{
  "d_mlp": 512,
  "norm": "layernorm",
  "norm_place": "pre",
  "positions": "rope",
  "parallel_block": true,
  "init_std_down": 0.00388,
  "optimizer": "adam_variant",
  "lr": 0.00196,
  "beta1": 0.9,
  "schedule": "wsd",
  "decay_shape": "linear"
}
Each number is 128 + 32 x the weight over its row's rms, rounded and kept within 0 to 255. Layers, rows and columns count from 0. Numbers have three digits each. The size before them is the row's rms in percent of the matrix's.

# layer 11 attention value, 128x128, rms 0.0596, rows 50-63, columns 0-127
091:113129120179132186116183131103147065114111128111062177127130129145134092053124145189116143116119091118122195154127093071153109124127162186113105128163098166140137127128099147116068128087099117129096138177122099197182144077141158182127152184116104109119147177067083113116127124147059152133149104141083119138223120189112093105142150127118118100165093184132118152145140114117177132112118
083:129148136153091187078173146143113186088137104100113109176088150073115073139150192177216166154112093156145131113124126127084114112187140159099121103112094142095111097130178144124072197113137109158062131106172140128114141046140083122175096097148149131170133178146097078148127080118100141112122141147158105114173156173134104139159110147130136120115124097108189085065090121165149118139110
094:156166150091125156183124151166143139104120182104056107131108134093115125173152169109167162123148123078067178089090154143097125118109157086099138159085105118139071151149159101149153084144139131154101124160117119111113089188131161162089098110118116140111191120119149152130102098154148118249119153166103095076059121187108159083098089113065142129133116072089141085087133135105128127155122
087:191185173101167128147126168110102144147102154131162125127133115088107040124136147112131116074070133125140069066168151138110110108120051128099127086166124193127165200094146097144081114140100144119175092134116156135089096147177183118098136128160094170108081130179158153133159118066156108151102120151120139200084121090113139145193124136179148148094151143098125101128133123148131170096091
092:137061130091130096085129149154133146138154116146031053105103135092145102120127100183121104178128167154114081154162071142055120144169151153090130084158117072115061143159124142135182139085141112183075122101101127104106088107115125127180090094111175134194114167127111121170136093164119133091138153135158164117129068124124154118101128125105128144160118176122122125092081135108125143219101
091:091152132155106209079108140094119175126133129115169122117119111109102104124121116173123174153152114114124139143088094135139108119144110160093123089120120116079102084112135162140113155116095124133137094169194046179129069055130110099143169156139113154120182153161129096081174139084080146162149145181098079143202227120150145176149181121159140086121101140086127127100171132184112128153146
098:171201120121130076097149161132087100129094144069146122141142120137104101122157120122080088101083103109119103117117107182140108124188067146085145139180185070145174174117176113142097131172110118211093135105098115086109170122140092129170097128079136173157159140123162182151161130050113145196132147115115127175114100140137089108135151168061145161119104148110136097087123146158125184090107
102:222079196129162117162092134134111166090118127131147111111175113031087096124165132111168152111087161134148129092163135084137121129146080156105118141107130168149114170121094130149150081107094127158087116176045211133118096117124083170115168114146098127135165140170115144127151142189107124136123097134108165129134093121147165099131162089131149108140131128094108115114221143084162203149115
086:092137127100091117042172130143101154090152155132110106163105141058132160135158158143132139147125159079191102108115143120056107151184067184138108134100107133116129148096147169148135125132113102158159194127123100124160141092154139153161112169130166140158119146158199146165162103083103161188104143179106127119096149123166179141142127162123126084109073038067065109086137127133156149135092
094:137141152151217107136056146093145137144108127087127079090130122126131107122173145161132167112107127210092093157149105087103128104077131190104136090142146192116096167153183098106075146086153151083111117103117195189139131172160180088146135117138116076134171129179094149108148112160151115096134137117132131146136060135123128079201124098179119119216123125128079115126098121115118106143125
103:109172103052108122046145134117104088127083140167080111160134134050139153132142193164141115162163135124150107133157115159058124111208103132102145112120090133120180167069159135152134150175071099186108120182133117198092116078137163129178119109132215174181111143133112126159131095101111138193131120133125102087099107179144137132130098133126155125125115118102127104088097132143156130160097
096:082166063125189092152138136074149058143134151099117190088116123118121168097078105132062129118161133048124152192100121101164142143118096112201141145183148114136117125102069143106124189125106135067114128100162102141156146108170166079111079194083124125104081098118095172110156157113141156172158157162126128145106113124126081106086142147118149125174151138125167141124067147187129146126134
104:154083115119141084129157161125126127152172089166098117143103134195137127099143105138070044113064103136127129096139104111110103149168088077117147121123134085151131174143150096103115159110143124134127141117085169096126122162130043133216156165138070179122118126080167080102108110072135135145145127101147134173197057163150175132157144145081121139204088116141154123114147111140103066103144
107:123139083145105128119167129124131127115124143091179105161196126065123134149122122127186151162186158162138090100112149115133131113138123230155104136137104123117153077134111135117103103123161112123092135149129136083110164080109171113152115080203221127132146115234078155161126151151154126143097122160133149102046141084108099130079082153170127124059135111153128076139130141142150167157103
# layer 11 attention output (transposed), 128x128, rms 0.0602, rows 50-63, columns 0-127
086:122117149112111101086054159099152180142152100133195151094174196116157149159167098118159127193111166156164113090117149200128112093151128161136117076139069113126124116118101090149142109172130132169205133127117122087101146144114139077131171108168120176121129159136123198111120102102160132139112110146152167064089101130164136130107045091090152136076129114125093081103147117094078060133128
081:125156150149133145142120109159105108165115140105135131052155159164148158129134139057127140090145161091175112119103120170132119149104140124138078181151189099126117170168069052204149076155105171133126125145142144143135149137107181113074106111144089116142120153083148085160164147092053156139116090172119141083094146158122155112118140108047086113071124123081086135163178146101147152061103
088:100189132090155021137141124087042101160114071120151110149156083152127105075139143156093141119108108121163114155152112124149128158109105159110160169133165092072115111135100096125146121095153109130112209086187086152106149110107115168141093129117111107215093163167113106068153170150106179132128161128185158103216149115157132147138157112130127130087089110121096147133155121166119102106122
083:076067117204155118129146125148111127099072137153104122139133169143128155122089150166083183140150134140159143155111071102065104154134150076131190151046180122133102102170083152108152088101182116097099099159152149170145122158147105055177129162101108098172141130101136073118103135193118109147152079102102108127138205158126093125097145091094121127097133176123130153142111163114113091169174
088:158209106124142126143154085116101126136153118160121143102152135174157107133115132039142143114157088153177121150143140132141125149069119166140073169121130073142124145069162118107050105148165148125112093129192104098139124151124146091113121202106084175055068137134112118090193150054089134118099177161126085174138155120112125126086148136158099153115119142147132166170142113140113135045157
087:154088113172162168160069116156136125111100086119137194058135150088143174160137189122061161092101116158182148112135105093131138184131117109116086157147134152196150182170105073144160096178098131094181138114069121145140149100133199102096104123119084131129148162084162161126133173123116139127108077133132139112089069173126155049161104130094131145113154098118105118139095137135169091089109
099:108127163166125150148160112130147135138133165185111105049131059195125156134091115153178157090151117137185154104115132113141122172050148139159178128081158096160108117163101113132127118049170142100109077098170160162147139136074151154157193172062132128195092112104086125146130142129129131110106084105139140118134148134109090107051141147114156121089152170094087142086113128119171083122180
103:071104107165118049115119139148100146190065102134125111115102133132094117124141131120100168144156084140113070133110081146096119187121096137154176117098148092115122085119136085096136055190191117107121077109143130172116149125111154076189119189155163097153127104125184151112101135135089083148097124130153170147115221162135182164105110161085092167119118149155130085179165142144117130126164
080:138097130120146118152136116146090099116052129104140146061132070166137122125160130141182147141180128118106144112111123124146183185110207104115122142126155106167068142161099034152157090120127181114129107147159113199122143120094148091088072144147083130111106160155118098113118207092073123145163107131195152111128224149143131129116099092065128122098124154128149084172126139122093142113118
088:173102151159110101120121070161117144109186138165150163132142255140088155082099149127120126168140113098174149154166128201096116100140101104114168104159115124129137101099139094097099086155139149141112124146139090101147110148120039099175139129046115160155108111080167113107081091123122174090064155121129153167134163096116108144102204102113121162099113124158146141134107152149103126104122
103:146164123152154090156146105109100144118067129100140143072110060135172113132135072128131115132138156167154124110087131157159122132074186143115096113150189118157074149162113104130124130073173192130122142101171136178145128171153135130089071167119050112126098161164183148124158220096103136110115119145169138108130183146093120107073137047106123125084158136140096113149128165135106134062179
094:164109138116094141150144104150207114093136139176169135142137034165123158101140081176148089125119156174141152117144147178144090096109172115053158082101111170174145110094134146109071154079137119170206135144116129143160080118136104135134142089118133189149211128132084168067158111143195141098120125108124119159140065071124086103114108134124128115183122110141106103103082121145109105117127
108:116114147107116092104129089094137148076176203173155150073108148142159086141135177094176132147166132143179120091089113160095153141101123160171181175124130106118131147074141177070116158089146160145082098177140094069076173112141165123157191075057139122169139114134091143151117083159110104155106120125110114116135204060137102139168125116145150103102155167082113158135097086148129156134134
112:123133132139135115145124169199148114168051054087121114152117117156068175117144078116147151092085175098093157166148142114155119122087164106090102113108159131103101109122082085142140110161132130139097132110143148171198052179124106124076056195168136107100104139108176104145168158108121135056126119094133128115142100171142197145118106131099106134165110126148154138132197141071136181117117
# layer 11 attention query, 128x128, rms 0.0741, rows 64-104, columns 0-127
098:122148154147131068089144115156137116099070084084103137138115147094124107144109137150128161096150184177048135164180126146116136115170089167129161082128139096142124136085160121079150138133128107148163085138118118107163184098109115114167140177130055119164165122119150178121147119082137168112104172126110200049072094117147146109111202104070145161120134108151120110086037139134180112149133
094:111182139075091121144111122180216077143113131024105115101065134118096139143090137113133113177167139155108129138144126094117119171131121148146104153093106135141135094110143133143143099191096167161151144113192136115157139150165114110192177181135160106159128111099169130084104126108120143106090138136126076148100118144117143087118135184087096144128125137159208058062087075121139103174166
073:153146106196133107088139116089095153131158138202153130149184078129170159110184131140172122084101164103182132125115185167130150048105157140070152122170147079130113136164109074122133132099154065118110126143080117162087088127072104173082128084164131147099107165150109084075113148168157182107147148134159128121110137131110094115143089087174158134138080182113086159158147154138112127069129
110:086132177110126126148141169171135091108088082086098133090093106113133075106109117153130150166157100143125117081159105099113162175144086134146068177107091159089090126109124175109121100169138170166141095123162162097143148154161129096181174210071107172192155087176124160158141111111109099172096109134133136149115133120157157098150189118116107140088186096154134063055131097114145104162174
070:118092099135156143137120066126208068150190109142107127174103106199115102117146127126137112143138087109058061173131166120102165117094175036155162149114162194151152088113166145194125112159100102113146154104124122112103121111134132094113103095097111074097098146100132154182143151079160179158141102158162094116107098171091141162131120133052136143160129157106120158111090103124167099133149
088:131126112167087069143193157104204104127070115143109153115126154217085104156097123111146141124139162123151133113106130127120098161120173110118173165126163169123147169101106207090104090088111124125140104187187094097126088097126145159087106135080173121110175166098159152165105113128106134111149124122104149092115058104104082073121118166109185195150098093114129086156089144097165090154121
099:161114092195102108111143136113088119180162167128145164126072077116188163177089141146184175144150180118135142111105125114158130119110183135052115092139137159116171132164092170169071079117094118165160153128168118136173168024117142094152115135056111152118178159135093126125073080070108121129111158109099102154127106156120091135117107136174173111119089137160142148132126099179133114133127
101:127128175100184143180125112114117098155161155167112141138104141152131144126111127097168156089126161086209126077136117138092073072188106134109146158114159073073153119040117102127192155148104129129136143141141146096152143173121158202116057101099118147100156141130085146149055106159115143102136121140110144159115196151113112046116120101132155102111131044116102166165114130146143158142167
116:141097124125150096101127140136061187139174156170186112156186101157167114144182127102094111082103086137167123118072141147150131161157139087117122105170169123130123136169117141125076160071120127107109151106064110143082107112093149145071110089140146126087158174102104119153168109163171125144156092088123114066178165146128147163149057080170168122133140166107099164147193143131144184112057
103:112138154091047070121177093154154106132049091085092135077125118097140086153140126141095143147140139127132132122185105125124135143143098159120132103108106153093094149101137096093152139150131133193181122105141173176178165141106121089161186181125091132193145104166163146135130128074138114115109147165104126082119103155160106108146190230123120149080158100146110080073090151094174111156150
103:184086095170153102099100121084095152124198152189149134184140172186137144127149145105143113095094128108134129127058148132133108089085130135131147111151126102158127105146158125160130124109120088084070130158115108152059102112140147160098039077167168079063123153131087135126124132163162117144163142104147138152133150142116178155088095067136156112117053172119145156197135140137090131114055
076:169190085154138136139112076148136090128184141162153101147122069181151096104155102151146174139088108084125101182108167160126111120092180091103185108126170125152121115154179067211128137145084095097185142079100167152101127125062098164082110090103099144108142107105100096112126112090152181116088117184156126139136115167151099177099115189116121092130096160143127162147078098125120113088137
126:161142106174119123121090093090125152148158164193151132148148142158103154141149125126104118093092134116117141144070148161154067104128206130111255097123166097174117137201110133145131148082097070095128146149142135153074112090111114151106086054152159096092108166081116097128149139133141150111148151121132125095151137129093122149126095137120137117129071162108112174183071155133071126067094
112:080132158090126141135129161166171067115151098115098152133129068168169100092149112145197134143099136128086073135169125115111192160139078120153070150110101169100133108069141074182097099140138169134128135084096122097145156110126130124124136158097096127156165090138110142142125137093127148171110139133167101144093098123138163122144178127051081154097199140143187084069154115135197110193178
099:123148106169209069123089079115178121138095086145114130161141097149164090101142114063148060154155126119191107067183122139128147133087132179101107153115194166147134154161119125109153105154144097154138106161139090172144110108183133110122124079107147137157051115095091132122150127129148113150124117122131097101163132105145178104121166138194138114033134116106156055178073126125148155152109
106:129077165132099059161122123091137179156129134090149177115092171106116113133104100109112169109102133165147141104161107183160169177193105170098090167175090125122124126147117113137107180129072149121112200102069128148118109093181145126071083113124147124219138105131194164102139129126095108122094179132152126083144131156145097164133206104099116148098063105142084144108103148073144143126123
107:164128166136187182121121064099139101157127113174054163098133153141095170136112182112065185090116118084144171152119126126104106066120151157169145211132139189139071093116164115121091113101142160140117162055172094099129121120092129117160094132071091071170131094127132127133143094056096113190161089150105106169144154169119128090136122175161111101116162101141124123127105145099139126135155
103:133166150093117056200111137169053102158167120141154118192167103169110103166092137142105102093152155116145160082107087095074170108145125138106164121130120065143101137120116113089100098139116065133136115100115134115053155203119135095118166111122151180122092151166173121111144140134091151078114107137126157140149133107142074090177090149103123151143134181134138140077203143070170172161145
113:094156089165150161162142138108108123198197127128124116193140115130062175180099054125116149145116094123140108142134144131147113176154199159154118139097119045110141193144069135123119120151130127126096119101118140110104115185130139087154147146126113182107176092161154107082085151123085123098090130131133146178097135161105070084117086153183126117065205125140104141109129130135138069087156
116:122145173164069085088131136105096087154127124164152130125110135159110065080139070067149128160133215118120134149108064111069131151147092102170126168110138127104147098118137160178183120183120128139146193187141131156077133145174102149116093117168140126124069153127124111137157112172109196132130146116084156134167080203144146131128093089128127127122149126125137053119165152076061132155129
106:108200054099122251118107102105104105153086122145136119161132126143156134153138158147135120113117076089157107123121118120094165140146103164162094187109116163111125167169079144137161117182131115187055132079085134106151085111150097168150100109113084089072133128122098101149145130153160117190135101133182130079123176152167134086153115108183097086124141107143118118193143089151101085131124
103:108128159104108045095128163130190143097165142149143151146131139128074083144113096133106110153198069112126114177090088131136152151133149095169174152121107177118106153099157112160165165130058148033179080103128169127164147075167139115111144114186177093118165097095133103171112146117133107051127100153168115075144112097105158194131086139102121117127121106139099100164087155126144101114152
100:150176122098067102145108114152078102060117159080128104141115162124152074073087066114135150150181163165144084157124133131104124111115131096106169114112150110127136206083099116057166138150166123125101106137164152108115131110104103116093144181129132165173121175180171146123164136131112107146121122142174150199079120185128089085070125081144114150155143146107119132169118162154173197064103
099:133163192116114122121086130156114137110121108156172160128151135148138084151171131175116083160155124188171075135106129136115112127163014172125118134111072134139181094113184109100177145133157106165125132086094143144160168188135040105109119160097168136114142125134138158161101171175147140143141074114113119095169062144132137133128128068145143125128063099059158136077147124129137175117087
104:099076095097076116145168159092080117127061127065085126103100174142095161166126143134142058107157127169084129127154124147094135212187158095191184110077148114132167144111079097178113155160107128154100155107060206125178150146124121165095121102163119123152143085144122153150109144184155112143099141141100134093132121116150078126158140187081112118105112095152090117121081158109126128141158
108:069160114120119036102119128157178156158120144158121100141187107144151085139175107139100144090108107123079131183090101132138046127087091174109143114080066146135138112128138147123135184131165156158157085117113125170130158078131159100132156161099190159166120107111095057146157142146139114149055109143109134151133056140132122125108100175073190149080152118111154153100188126153139167118136
100:108099146144101075103081141127161135124127072124127107088147179145088097136127135077138131066165143131094106146111131151140040135076104178157187138130144101166091068115138133173140150105121116128127080090130174130102187196101146150135169144172145168176109127120104114135162126151167137131120101126131055165092075139192166037119151151145142114128116102099142142034108132120111147149169
105:112139140121112134228132083082144180120217120125131124142148158157172082129129145116099169109174165164092086146121113173129152146176129117106091172136084117123117114165118158125139121147112167150148125076086038083106132088102156086117112167134159185083152134129156141119130112071108104183136180174160068117128176134133089145115157119081123108085068087137179097163106111118109132164150
099:118151110079115091128170148138148147167103136111126088118124126153118074131063101090135092081128174107105156196151111135122162117207133158142184165144165165119125130160116149070137117151037139122124154100208158092112151082100151131138161082166124115032170136077120118187135105092168108102152165129117146089115177106137130104114126204068110140098087131153139150093103132128114148107135
095:100161135161083151087084126114096113138062102052085130127105119123153189107135142179107087130107137138164144162104121114164229109114151185140097132098146125110123106137141218119146080129133095157083156105161106169122136128131104169121139181142126095148118124143123073119236147102113168096143144071167053092117104115123115134147145100139169121164152161104090105135137162195143130136150
096:085134212110082090084104149157118219131123089085159084108112133200165082083126079120125086124139119138119144156093161054174141065132135118115153149145076160096186126137158185086135101081138107191084123160108120119151136087129156122106121118156108110127156172117094149158129121127141109196155113148108208135094130099153098139178107119116139169113075124141162139158156106149159124095116
110:114165108144081095113139138147084143113039115138104161115130118115139128130148117164112115169152099065092170178143103100123067129097196155141176107099153127138095153117117173174118187094108081134145172160162144131132130128108137173101151138119070155169046170110096124124192125101101142160132088133137080149104123147175163167087144175127122133151147192111084072102081103073108111103187
099:187122087209160073106108134118134119104175135127084091124117149085085220172170144162121147153150143134116183153134135114149134158123140140121143140131167112082151100104157123086144117114064152118089142170132090135125165151122094174156133100077136064124068085118094185153179150157174139084162167127098102177148088133132133132154106173074087157138098103111133081050131138081121165126133
102:126121130152125126083152154133154152130155107117093104122142164166097108156125102140183123143144091091090106191147108099152123087137096201113192120054124126173153135126164134110123096140244117123085111095127087059105183122090106093149074193113157099115127128143091103134136117102149110174096149041178132173080089127127116116136117109083177182130134143133112126127065159148152108151108
097:135096112128094062132118158096077143161103151093139145127129093121153110131101110193168115097171112138093193094113115128170170104129184161133133134135131077134109111161136140187071166170123125126156114173205100118104180051101130030151089124111164113186180124070106170153097129141102139128132136143099092132154121092074144157146179146127122133123076152156140121110083164197136138127098
102:107101228115132160203087153125123079120154149135096175077098146137073085133093067148133116129062172070173094194119154135073176162125082110148143124142137066130104153104174118087169132103109130123128152121132148136122117168168139163129080116236074099119126088163115146070129087123157152143122125122121101150128103118092092122142113109113134151113130139111131150093169170113114174129159
107:097140133050136148182151129153172157122092151146092167084133158155108103143121189101115122112145107110093154144127131079136071109109131043173160095065081107114153165091122164119194152109170146116101172120163153105099104107128144180120129112136106141078119095068122130192158128115102084094077106129154140092115100177096130146132206169138111149098157075151067159126101150143139099125190
100:085119143072140144144096084117171086149108150113120104092134161168117061154188101161123145128106140099104166150068124135148039126130155179129179131105164167107124152150058112094068138105120136173129088100145088099129165126110081125146153147082125149141157127121147203118160173125101148147079154106123088096170129158105164132121158115101091147153169102181209080116092132208111131133136
110:100114120082108246152127138098125141087153125140196158118151101162161132142115152103176161100136110072170143190150124130099167095102111160084086156134137100134129138147151085111154167130144093128146117106116104087107077100110157108181101094144165113083072116111173131100077113149130149185183087118142091099113109103133181103116179127070149117153092170147173144137131107138054179155171
105:098159155111106181075144113160089132110037137132148132113163065082141126067156163158096085131077093075142087173106163113126089114185115108138111139143147133125144156146128123152126175087078144141120123135105148149176158213103153169159164087113143158147136131135140172163127139128108099129156116080116126053071144111157133194118157187089143180195140108109134140115137133072144100087165
100:068144114094184143147188116164132169136125118115090127116160107155151153075189114102165127123112153141155139166139115151138072066147139181158112196122102157096165145153143107141164161077102125101120074140145130158106054140119103207146137100127073126153123114114136148131132108114141142133150146172131110137134154089151176123110123023140085093148201131129075108162147127204078108087093
# layer 11 attention key, 128x128, rms 0.0737, rows 64-103, columns 0-127
093:122198124131133132097158145117084089161150130097063119091110096098127160116137079145148217124133108121060141228163097072120170082122130161162142145066152116144143123107148122157098119146104116086120111180139177145110073157127091160154134132106107134108139097174088070148108084142129122137090128097143099198122161139110141156123133204111113147127094152177106134144078124141159194101172
108:173188111131149105116158119134099140118120112157139135092140085139165124098133083132119200134117165132094189193139116059126213116104181172111090162114109197118168145138102105190109146142113140086104087216121137057116121160111128158132166117094036142146160113152081111090095121074117164100118141102151155165157100130121132131088112164115111134111075167147094117137128092135160155106155
114:138090151097109147099078088092169185159076141104110103154142207133064108206136139142108073113147117113145111055112158166102120091123100126128173158149120106142145073168137179042126149075123131137150156105128084130138153159169140094111125126143159090138135176090140141126164181143133079160179154142094126116099150107117083143152111107153149090129187105080138137157165181099098113171071
069:126150079174131106167158161155061118129159123148116145173147068122206150056116120119171143156133143134106161134100131131159167126116155171154124145099096100110079166121084091196126079159112171152080077167137199166053103080123126153133090130161132121123107090150171124122114106084154188108064128116127087137120102162140122117120161199096115176129094111158111121085105071154122105109125
145:139141151117115166143062088080188150124065123125147128135147173091111118216165143112124070081113153133143160130081166180115126122115120152136112118129154096161096128143137142058179119073123113114158171118150103149158145165146119091148132107152157087120122129076129091098171165162119056118186157116102138137122165091101092146157102103151166095136163096121082163186176187095068160135069
168:108152145136143107070192158143118042103144130121138132080101037125161111099096131125126165188073095153095129157197080113152194135115095122155091184132116148102131106070135066157146090193172180142131137137126178115134156115103129150143126168112106114128128092161123124108081106091166167107105141127152123157112153153143144103124157114119080165139127116152126097133093047159179127178182
101:046139130153207162122140068152113130166104190085128075128168036131155089108133129108074117137069106105124136093139105098107124133179180111085129159113126089126128146135123099177167105118128122161127126153130159165124148100146122123151121124201133096192138160168159129189107164117114118147132146074097193121133082095125077113103111141126134189168176094106186182129084135113138094141130
101:166158135156084145095177154113090129125120184123119152141161170129161099105082167107108129156109126071078089174149146155143118120095114136110124144139131105175065167154126092146075078142132094108126169140193091167091128101178157109122114155167092121165149052148108135115128095066163122145162083147165066186077135079156062119192140143133124161133120097108123149148166123138136125154041
113:083128197106162132164102124149177078092123073101126072083103140083083129113137155135120134119139085153128139077176112096138128128140026122180106115102152135146204081096148154118173121178145139142163129072107143113161182114174109048165151144105110128152158100103150149096129164145141106168121145166148113131110115120132128095131164028097090157082132158146183116117117101119144137171156
088:135127095128097082129150174177102074113172118141159155107116052153139141032121104125105173130146158156096153206168132085145128113094097142141150130082172176140141137104118069206100127131162165093097125148110172108130102082111111159159161167152091143138143132144083125114033087140122152130093113120128132140143094175094148159106119152109095150138094117197140141097080099105152130079181
069:126113166085120191115091128115226133078084113147149105106116181084066120187150148169095102112146122118199148104139152155109126153129140136063052137161137119109143124132108179046167158155128115144170145110129108113158147205141125108103122105090140115138150106143133107113171142133098098168160161142118154117127134093133087103148161058132156083120148137060096118130186183135114188135099
148:118082152162145132151049087067208171121065099134107116132181194136081118188163144159124058102098146133131152113099152182087115135121110145132157142132142110150147098139127161084117125098124118090166169152090082129149105152159143113137128132149168092148091156110117118135175167175118053169136133107069130168106093081125109136156077104140183098157154122098135147148175180114085155128076
069:113135152069110125088116112098195115148092127114102078113132218116060122185175148103115106111124107125126097120125142126089088127148105087134196104139127114140197103123166158038115167097123084123171138110100061098193137180088161093144184123106141115129129153117115145169149174182108065164169117109100163128146130106099170133145082117153149087146168179151154109142126175124131137143121
053:139102112168133129162085049089122174152088099158189132168132112083171166150153137145163074113102175104122153134075168184115155113107176139130088102117122118159064149158116153192148141115173128151125086140143125135090109100175127098082093105197168163135078119065130133121160152108166125083166123096082075135094117161095070161114124134117155120161108116090105178130125156125055155135097
096:112179082141095102123163108177123108096070128184113124094122170147079159132152110148107109122101089102107201141093157178119110134146134084111151131060146136166119083082097118063117147149093165122168107088107155174088141087188187121113175093161177136151177162182100124109103072131112132071128142157145164085094186115098151176144101143163126145104141132148088128112177170141152114075128
104:158121178150120128123103144097117103051131154116130160167097118152134146107083096105090105098113079107170081134128138104136000086136127138103122124131134159166155131204082112082117156137169117169107105112174146103161166082140098159120133117112140174202095110102121139164101108109100140167099101174089173122080146164100125149128130128145118114135203135182138187130149116188115075127145
105:140183096151060155121088167088119091138192182102134161087143165134167075144081123124148126158121084106100049170163138180127160181161137119166143120145144143141111169108156084114094071086103157069090111101110116201126166168120127141144161104169122133147089113096141126163136104112117092095163137063115103151125052145125145112067117124189135123129136136189112134150140128177122109082096
105:165150108124108070147105157097108125139099081148130155104099126116102087135137162158134089156154082080130117053112137110084119106113080186126154148068116155129105193142194125155073149165093142154146142183137125112170105138108129181124129165111154119158129125083164110148210154064162142126153166133162166145187126104113090146197163159070136074106064099092124109095141122100125185147129
108:108176069113153126141144145155129174097174131054115102138141107203185093139088111172089140086084111140062135137136137083115118110126121161107135098104165123134126138173148097147067152119056183154114066168110131126137152133095176102140089147149168110140133090069112142121189129134163094155160082140190141099179116142081104119169137074063108162103116106152168134132128162079117094166135
117:097172143070199112075147137130174094154141076187161170170181112101087114148144094103119135119167162102179219062110137147127095149117129102129104148163089115114119135138124062082046110161079124144143144164134091113142127111086167136143162139143151139134125093143159072110146082119072166120167140147119108203063142159186109134147111103102105114152188132114128144139115113100147115137120
102:123156165152126167164118141116158100110121188131142147105161127172097181117079117143153162095157127119127149090089130121138168143182226111107148085142113119114069103114152180115114154070064169127128171159179103130091180145148125106115074082152147126118156119126116132076171027076124073110131101100139101165118129094067128132111166145117158177101151092139111085136178150109157136079153
099:113123119100107128089139182123183135111174065126119117093119142121134141167089205060089105075132113160092147195153122116159104118130062128199151086116080083139144101095127073129100132110151106145173110169137125064082133160157147098149115146077126146072146092098125129156108165184163107151102142139129090178068198147113142082109157135127129080183143146149143140144148117091117154141184
099:137075120124098117144083145108096191146109158145075109141110128166115157150154093161110134134156120152157141147145137120082099124118082177134121129123152145104168114101144124104163082073104136072202192083117129126179072096132144192135082158153098129087074043151146119083105123132148162110118118163168141132109161170147091141189133119068132149208111101092154069133153072154155149147161
096:189102161115069107144079185170071095170113089140129149111093173132100146144117085138146108120080180115153171103079119099086149063124136068118140112132137108134099137147093155091127110103183108161087171193173163150101088173172126125119142137133172187114068111127160144149098127124083168118102156161162088179151084131114147141156140151159123102103084149112082074134167125083162165142173
103:102140170104155182107168162194155148073139110146114085142110103146158149119092146106108130128129160148122063152089099110121048140157096112137113157168121135177122150118189138137112117150173108109136176111163017063141113143122093124101174109106134174133112115051123142150162055099160155115116050136135152138132149119092117100161121026116133128166167123152122148169128121119109143144156
110:198094072131182089109128149137170110138161088139068069091146179098125198087120166129142072124090156135167103145155077156076178086086116103151126070099144124164193127130177108135098090091141138154141160181041156099119087134115123129112152165123158117106143145116176114126112151156064107119149113146159083134131131119118170153118108134131124137082113176152175148107148149066089100146155
102:197105087103108136153143174187173129121158127120097114142139211092125148067142148191175079148129115108121082153109086149125122151110072082158153152141091152152139123093125124095089072124189126117180150119101112117137123150094141116151224154103104169045120099061168165138146140094100138147105137101111103149199085097147153115143077105107117120108146173104145085109097132149110104125148
101:127154130190200198105082139124112098099147156083113171123111185076115135162127112139145110079129058093202106188158139110132087105070147165098152070130146135097102123124077153097121110105142128119139115144110122180128151122152060106099116106174153106173124141144170122147161116116100158154132089086043099123111185161121123104145145162090116105099156076178144159157138147175094100137172
095:138157149108184121107161183061126090116095161124053138088161135115131091120127183119147163145129102112117063199151126081102131194145129054144155109125126130071138142147173068101131195138151108127175178128132028102112112167123116140108142152101101167122149106111128126137088137119142127128136172126088151163178223099095113133176090144120126134147107104167138167110106136136096094098133
092:181109101076145124137158099147114143138123169172152133175114133112127121148103155120194146167141100137135138041097124091085166152156133094122135146070118171093127131131106131105142132063091182136080173115173165063165167134143077114140147125185111106128070150146112135102145144111145184099078155121139178144146124119067154114063154196196127129159190130094115081162086107080139129114120
094:129081163150145134145155110111069126122093142131130132149188114132056194094158137042149113143082125153174161111150118118100134170099172141136099122140130077103204146109079120099199141119107098132121190095171106130079135157141100124131107138191127112115148189098157115119132187098144167065129187183155080146106107185137140134168173125114115138127126106133069090101079119136127084140155
109:154130103111170198139153107127230069128176152142151104148116083121109114122133164091111129165151107121118078115094090152066115130109111110149143161118088137125227101112195126123080069137064122083165133079129090099182135144083139114150165107106131146125167138137096114154133138183131145128110139120165165130090096083165143136121057113146090151175178138146150092137064144147142131104169
100:118123074071106147162176170112144114086131077143193110132090159151123056153185107151134092172099198080102077151173148140125109123175131100126123102146074164116107171127199078139142118138180135138131128088127134073132124161129121122182145148137161149093119151196148103148105138141086124170119149066135144116108164157136147120095079092175092149104098134130042105159095112116110156123068
101:128139082075145099154133161095134107139147115166115057134141140074177126107107082159155123194045092160121128169158093156111152158074096134124148109110152064088157113077148154145189089114135151179141140117114138147152097203129096084113141104134145157079083071123182185118092177124111100075150124149123141133168124180104190091173175111095131127103120158108161147170113103134130155117112
098:104141112140161138144137112155113144137164128096099106121123069068152047119142140085111133157192117126082214093099115052140135066152122074107084107133128096132154155162131137122143141153170108113163078088126141149077134111133133138126101134158133152162053146119194099186141196119109105124146130147130237106147114120140120107089143195126129175139157136138154174110085112143087166140154
101:147118155120098129110146133064140151137095088122019157186152164132134094140113156166134112152148123141140134136120120084106113168122077152141139121103141125144080145151101115139067154121155129121056130166182103100170123135104154105140154155122122116130124091128091126132129050150097134119131111145150128167174077194156119080168191131134109056194120120114086133107107116231136092183068
105:166141122131137183081144146080145069108210161166095123101107118118186154128107195094116179120141138158094055176141119134145129145104108098203148117172122124156143116112129113101143165083125107103069164118115128133170132127148135141146167108108109100102159114096100128080107137093183080104129041120207076113112135123156121105198143127142133081175140125132148132162090167136086069107153
102:155153140117118177136078162148149111140141101130124093059096177093133093137105089109126162160087161111071128235125152133061133170134121061143133080156134131162157145069219116104117076095186115146107097158114173083133098186110088135134108133133146109144116111095101135128151126134116105102155100099106127182154122126176153194117099160137178141088151095139135110088109080131125091148176
106:129108175143119156150117032075131121177137175126052117134133138092112124107087108224145138110177062136157171098137163117137169037088156123083160125130107145124093116122129200135069148149137078091126108140155129138090149134125093116113083122103160173145162140149163123084107127114121150136121164091120167139078084102142169082175153166117126138127101160139103118106175159175086165140131
104:176097124188095137153108124144173066169126170114183161125127118145165162152103169083112171133113162170121081116131147127081133174088129117148137092079108124094152136124147144149105157129177093137154121149147138100139080099103098132054145123130126170131099193073053111131076147118146199160116125191157125124099087057133176169110080078163149153168101092135082084128135122151127084094114